Each number is 128 + 24 x the weight over its row's rms, rounded and kept within 0 to 255. Layers, rows and columns count from 0. Numbers have three digits each. The size before them is the row's rms in percent of the matrix's.

# v: layer 9 attention value, 256x256, rms 0.206, rows 121-135, columns 0-63
# o: layer 9 attention output (transposed), 256x256, rms 0.172, rows 121-134, columns 0-63
# q: layer 9 attention query, 256x256, rms 0.191, rows 128-159, columns 0-63
# k: layer 9 attention key, 256x256, rms 0.151, rows 128-159, columns 0-63
v121 081:172113166128133161091131132162102139138139168155113067096153116102098109122137122109105136106139145125098193093149118144121135116133123120150096142121137156112112150122090093154117117114123150
o121 081:107170101138152133115128071101128140154087127122130148146133113131126135159132154131149120151106127137169140120130117158121116140116115135124154134110152130106164153129119195061155118158111154
v122 067:127122133114132132088114108133111123105108153120163178116182112112104106135140159130131146120163156140120128159130109125118176128148126154107116169111136128111127141072109091123142116106141154
o122 079:173111186154102130142114106137158147109099098178095117134137166083101163101116153123114106110172138132142189139107147095113129166141090108106145103144143118133156172159133139146116128136107139
v123 072:116130120140155138137163118162082159105150118113131121158145136117086141082169128138150157120116101120104125103074128080169137082123114117146140141124125127136122168103135133185119167106144156
o123 081:156088120120103113142118154104114103169107119131167129107120166167140128133073131094112142110134136150127137156144163131123121169146159125109130094086168130136149141137157113106153106127126116
v124 057:113099153093101164121103131125115148118151122124181086150168084137139107152132144128176163139150108137051130135137167131115172170107116137136102162104097113126112132148148132103102088117124176
o124 066:153138085110132109137135127129120114110125119138110147096136132134120123113128143160110088123109153097202132162123105150146102131119107165135142105138152140162122134114118140112142124148113118
v125 066:147149162117158158080124102100158136130109170140122108116131111133099116142073118122109125124096129129120141081147154129081138141134082119129097116114164122079114110150077121075158102134145109
o125 080:140098122143124098112124123158118158114138096130167167145146140115153165122106118152114136113121104135130153143117145100082131120106129128125138139160109118116148162124183161124101080149106144
v126 063:160117162094163112119133124131169103126123149133138117140136137155119150174122112090129162140108132118098118166155107137156097118138122144124123133119149142122112127109147153129157113104132125
o126 080:086140144096123167116148160135100134133151104136118173158073112103129097124116119137161124126137109136121205132103133113114164128149138119143157134129088091182124081104119098104101138066098099
v127 074:092159104119119105161117104113168110111142166103115175133147143117135093115129121145095136099164139166134069112117142103138139104143127144100132079167151145177135141121161129110117130103098106
o127 079:135116156167098151144119126154108173133078100133114089102135122143094108109167139133095115137117153132107163105127107154131104151133105103115167156146131120103149129116104119170157140096138143
q128 120:156140156121107120158136133128150104143118144135097138155095145103117133095098109123122113073082134130156112138102132160094152145149162129122173154092123156116105132129130151146126091155128146
k128 083:156139107152149073135127087084110123109118130133168139107120122146095126130104127123101164119089126158106069144115112152114168102088130154144156125115191149173155083101142122089134113112130099
q129 252:135115138163124122174152114133097134153116122106160131107127129105137141142108101145117109156113172071174101152145098142083088140153123132146151135144108197109110117176096137136145098145137128
k129 063:127115119119122099153138076168112115142143116139096080108121118158099122104124119168114164131141131138141150132128151110135099152131138155126121132171189114141135129137162126141131096130148126
q130 074:087128129148115121110131123114152133078152111122154143145107163135165089147136156118089151144141130079136139139127129115118148181134130126113129097146120160101131107127117108155124103154147141
k130 068:172143191121107183104111157127147120178144137170153125123120132131166128145151152103100094138141131164171125105158134132135118172127120126152119118130122141086140140113118119134143145157141161
q131 175:129135110124107116117160137138109129120114149109108136138106119127141122136154124141152117116109125163128113093107138155130094101123115119142128118111116155152122168114129152174105143143133114
k131 059:131102125097087122141110095163151129082174109161145130145104139098160149122124102121126136122087147117117141099152101147141159142127136099123084153124108141139114125131105180152118134120097131
q132 106:135092119163109125123089156122106144127118121111120162127148136154112117120103134134159156135138148128117134109115119088134102119106150159132091131179109157109155166115080129111143127088132129
k132 063:122155129204155125129149089109122150153120121100154106138120146116131112081138073153139158152170146161135107104083142148126113123167112141106110161088143126146082112161126133175154110125121133
q133 099:157107117176125087138108151124117129148113130126102135141173131134119118150103122111125123099119168082172114128141100100104115139129178121135121127137126179098132111127109146131159081111145105
k133 075:119124111128103098162151079145144125110139093128098083145106109136111132120108091124127118160153133142135178096092127169132137116166153177148108132109061124162139120125131186165115138106132130
q134 077:108121120131154159129114145111127172098129170150120151117137139098114120151093174103162145149132177105082138103105142077154157129121185137144121158145138138096175094103143099130163130123129138
k134 099:116100113138147154133158126120150130116126105121129143094131128160137102165129173114116162120096113108110152119091114132164108132070112150157141124119142116101119096138129093131145138105132113
q135 151:126120132112133134130153111125127114114152122113138127130149148119131124146116130136092136118138112143149123176088117127098150144153119073113136145079160081150098074161141136083156112131087137
k135 067:119144111097086140155118109115136132137107151097084082134139144132116155155085138115124150154134129122112169130133136130107164115168162111116136143127178101136138161134176078138064111178086153
q136 092:120125146137139104153115089112143123171123103140168092105159140139138105157194098129114133101150097107163097150126116132129115100116143090111108116097139130147115089154113148094116095097132105
k136 082:112095096131147113117147120124119133128094166125149074091137110136132126137124087112086136109102124121110127130128126112158121175155153102117105136150116138075106138152133120131123146101178128
q137 094:111121120134127117123123121131137138114157144077152112149163127136132106165116099147129130184157155118109112132129117116109154163147121130122145134112109170121150128130192119110178122120129144
k137 106:131151075114118124127121163163147134083159126130153156135109159095162130097099151093166146119113096143114150110147148141117162133192128113137099159123102128121142105119156151126096129114170140
q138 102:119100127113125119127177101158139154128162091192103107112084121123151130174155130169114120134121102116172111126140103129151112157157096125173096107125153113149106083129143146091090116129114110
k138 102:129091155122134119105122112122133119090146156133168137114165123135124102166160083162089121098121120131129130123136123115119138128104129133148107110125138130111075128110126116128134132118134149
q139 118:117116100112138142102095127124135099099184115174163136088110106126152159134135158135143126152132108103146129156123120128127125132154146131110104127122130120126186065154101126112143105139104147
k139 110:143153155122154132099151140137168121112122125130166153113103120115132087140161158144136129134134171141127101114118127141146088124064117094090103118116155136165122135122113114125184128133113140
q140 101:074101103177143123103132137134103138114158172116117155148132103146148126152132153147150133102131158145128113134117110132142147175149118112129091088128212189127133122141132136103107124134120087
k140 123:115141167130132146151144078139143147085141088119146087156116121133157128133146130121118178133147101111122152101093083164137130135104118137161152111081108110154166106123083159125115132116105130
q141 093:157118151093072119121143121163170112132109141122071069090194107133158130113129120148122112107113128109126113117148160123150116087156109136115109132065135102136115088125132164168135124133104162
k141 107:090134145087093159156115232119163088100131122146120110084145152089140131096109080135145121119107136122143152089104137113149146134191093135126133152133158093136102112120121140140141122158120156
q142 107:145108125084117134122158136097107125095138135147128119117164139136113111103110159126110125145120151137121178131136123093111157157140118103117157148110101061129103123175152139144146085151164113
k142 126:094160083176129162139132159126159153165125144071147162096132127133119123111103152109130145113139166136124118133086161082105116115093146106127156119106177121171114087086111094131154139132131148
q143 093:105127174140129109111157117155137163106120149164137108133068114095121162129149177116082123175122143107131121106137114176149092159103113159172121138156124138109122125136128134100102112125159159
k143 111:135116087131149114109134078173088129106138130137164128104118163165146154155107143144112237124103129095117134108111115122167145140122113136120143100143174136145122145159120114069118131105121155
q144 096:151130139075165137150136091159155107121162115122126141149126149111076151124097147096086182123137109129132161132133143130091171104140154131089145186155113110126125133173143102105108136143144124
k144 072:126138141139134117144135085150155111164131109109128109078168117137158153136107107108138195133123122150145168108148162180152097151139118164173151112116125083086145122136113128112131139139130142
q145 176:141175124111168104133106161126157112129119149112113133172101149100126165116119115077089125095150140154108162105143137131116170118145165124112164167060109154126141128116186120128141134160146124
k145 055:149136133133096122114123100134160129086127134132110109133100105153101112140122092169077132121089078123132132120092104111122130129142129175143110132138133139121138112140151129124114130129148103
q146 196:139168125128132099110093122125136126116103134119080121122102138133162116103109101132142099060102113155124105153135111106129148130118139142098112105110150135149102173117144147140071110129173157
k146 071:152112114136145136077117071137150141183080144122151158115121139176101136124122193175100192110113125109112094117152106150183106128074137114139161146167169126132182146112116133091133141102133129
q147 146:193143132122122090161113124139138123170092119129095131123129160101107161097077098113122117084113150110169121145135109116062154121132168137108149175105122153129124146172135165107130091127161168
k147 070:114163146094120159117142118152138122207117101108114122091134125151160100114147145119131115144167128123118176136090100122141078158106123141144138135155084106094131121139126137133154112152116096
q148 078:088133133093115149119164104168172108119135148125120126149153120121102124138165168110117139157124107138120102122133153157159163141126126111140168121103162065149114100147147127157122112144112119
k148 082:148127164150147115131076157127106107108150166149157156167130103117095147156146070134087040128126158143183095114147139089101135121144118120079132145110115108102111132145132135136124120171138146
q149 069:111113139099109182100143108171150103083142121133163104145108129117099095146103155112130177157148093132125151108125168150130139133140127100145119141161113093121105136129133095105114152130114119
k149 066:096153095119110135136116152143161149096100155109092126093170122106117121106080148123167154158095125108109126140134140145093169135172134119156125152135118093129112136131130107141104144123157096
q150 119:139121142112144157110134148132108140141135107115164108107116113102094148096137108156133145188151097143092147133141141145104112101126102158128133153156095126141126173124102102088139173129109139
k150 066:134110096137143121110136137163145117123121112127124119110128151112164128152133156134158131116117138113087103120126089178135124092120148103152118145115064149104153122143099127074124140090143099
q151 086:156112134133130140081090153100167119110154132160058101124104096125145077161176164132131130073113124126114120114085099150180130103119135126102137196111134057162126119079135164136099152100128170
k151 076:127153100163129085083141143141159099118113119113150155116112104126136085142089125136138090129165138155160118142078146122103134099106141222104166143135136096155122103107143126108095165134154108
q152 080:132165125120128135141081102163162142125123077164119129117078105145143132146137150124124149102111095110133146155134123141124144100134160136116102122159142114133091116119136144100067139114191163
k152 087:101091137136125137151127108091158108138117145125112107121184128136116110155102162120106110087132144126170146132129152125148104143098161167128137134133151087105129140149168138167119126150103154
q153 084:140162126174099096151116130101139128131172118129133096099100103152117120119167058116094060116082109150120123161131127079154142133083117066131087120110165154091110144097143158159181108095130146
k153 089:146132148108169081127122204114149135137124138142141135130112109119154156169150129142097105100165075094142132151121117103112133126077116170106114122117134158155144104126116130126111136075187120
q154 087:142123157136132101164116125150135124091152154096150137145147136081111146106108126141118140166161110142118131141142098141105159154140119119102123119110117149148117127160117098098130153130142081
k154 089:132153105155178145142117072140150110128159124119179149106126132130140118113101126107161117122123154125124098160082137149074158126099138097103152135141158119144153108127139101156131114124151161
q155 089:114170127096105143152133109182080113131172086112130127112147130121133123129096121111113121170129148124133151181145129116134125146160159127086156077143116113143107105160143098133150098120112134
k155 096:125170148151114116088102147104174152127120153122160174102112149108120097158132128120118052109143152164128104124142137113108095139122130144100118123099143143145087160135157135157133124130136162
q156 106:106159077110129096110110142149097101077138126178122117108133152156166091134114117128114118116108131093106103170126138100185108146122116157102117064176116150127131187078096126162127114115118150
k156 114:156119166170153115107091157087093124111122160139158160142121131133121132137142052135082062126139147086149060115137119129072113132138139138075138122117143141199139096127125117097106151099141096
q157 106:105140116137088148118126103132126134121115115127107114160122135083160135154132109109118095084153110119110141140146132137113136158121138118142122094117178063141109127131109124139062124100163130
k157 123:143126133135144104154109149112132104129153148141136133104102127090141158120142131098128087110181193112125135104150133103119120115112113101095125117093163124156089126106132147165150119157152162
q158 106:185122137102161126133150127141157140131095133156096135153150144136133101115127149134134144121127164094140109118109090095108107115128153142117095156145123105086124141100118125113145110092142171
k158 087:121099154075139132099154229124088153152153139103114106171110126110123126130148116123108150106098138115133129116169129140158148095077143132128161124124141139161114103144114148094134147107136111
q159 092:132107124100121154105138176146093128135133125109151108141158121109144177122124125151127145132131162149129167120130126135102128133144139134155141097096118147123117178140109114135142151163144157
k159 106:113151080129111127114154137155151136117104115111096085171111130099096119114084119148109163118139123138096131159113124160104127102173127134129121149152115132176176133123146146144136146092161143
v128 072:089154119103137104120146133171106131122136121121111142092119141134138108157105144114118122135108096155134150101145167106120126132134094124130149148130104097141124116137138176133126161142146133
o128 089:123114106148105152142123135172158116088113130095135095111141111079160103150130120161129169150152129126092139139126111159133141134110113131129164144095123165133140128110096102137142111118117069
v129 071:114093131132132121127184143177106121144156144147128132137123171126112175125165122133140184162127139109132110077141146137130088120103139100127133113148127141132149104151118124083155103126139097
o129 088:138197101134140135134132103119169096115097149107135113128144102121099126091107097118109082099147144156122154174123132108104167129150155122145106144159137098123105160071136152170065111135151153
v130 074:111129144125135139135082086116113073140152127087148157162129094102129107136183113110103133150133114123106093120138167126134114131161103147141078111160112135159178121148126123151132131137088103
o130 095:149149093128151137106160132148127124127107160198096118111140132170114139104141149142135123138133142135162121189153157111107123145087125139131119116114125090083138140132108136092119149111134134
v131 080:103116133098123128122135092104118100099119142141159124048152139111137158138135153115138115130206136099126094143086131111095113144131117114169122142161126113115140136113119119137142162149166135
o131 102:175129146144156091131129128137101146145128122113098116190096118113129120139111094143125114143105124141108155113121122124148145080134097143171141127161076087129114143104133099099101136083130160
v132 074:157107162132142120173101122136148173127124111129114145119118113058101116124127144130122133166148162118135104103129152190128125134135109114143067115119103135106131128116125099141131121116146117
o132 091:137141105138131088111133124134157105051128152145143106155118151134136131139125149157145114096108102132172142138156118123152122132082121137104113161143132130131103139167119197121101094106100124
v133 079:150132141158160140127148082116116128160086120104108209123141183112173163129147109148103106114135158152106127120088090129134129117132115130105162091125154187126111132135120139172108142095122119
o133 100:114108117120126159095110175165146111142142148120151167115165121146098165109096165149120098197126137153153128127128137138064142147128134138092118164066085119129183097151070123115135152123110138
v134 074:128105105117156122121101110129080136075140139158140121095155157130113100105160097110125155118149126139141136140162114141101175124103138137118179106138114071114094137085085102153101118086137102
o134 090:096145132124125093137137171125110115178154144107117130176058103134127148146092117147164015123114161135111131106112084117152131088160136083135139111161121133120113146153142110100133130128109113
v135 082:130166118142100111134118122127108109103132132135051186113150117132104149117121103154141120159152148071123069066112142088131132144148096109148127132111134125132155161105098119110127161114116122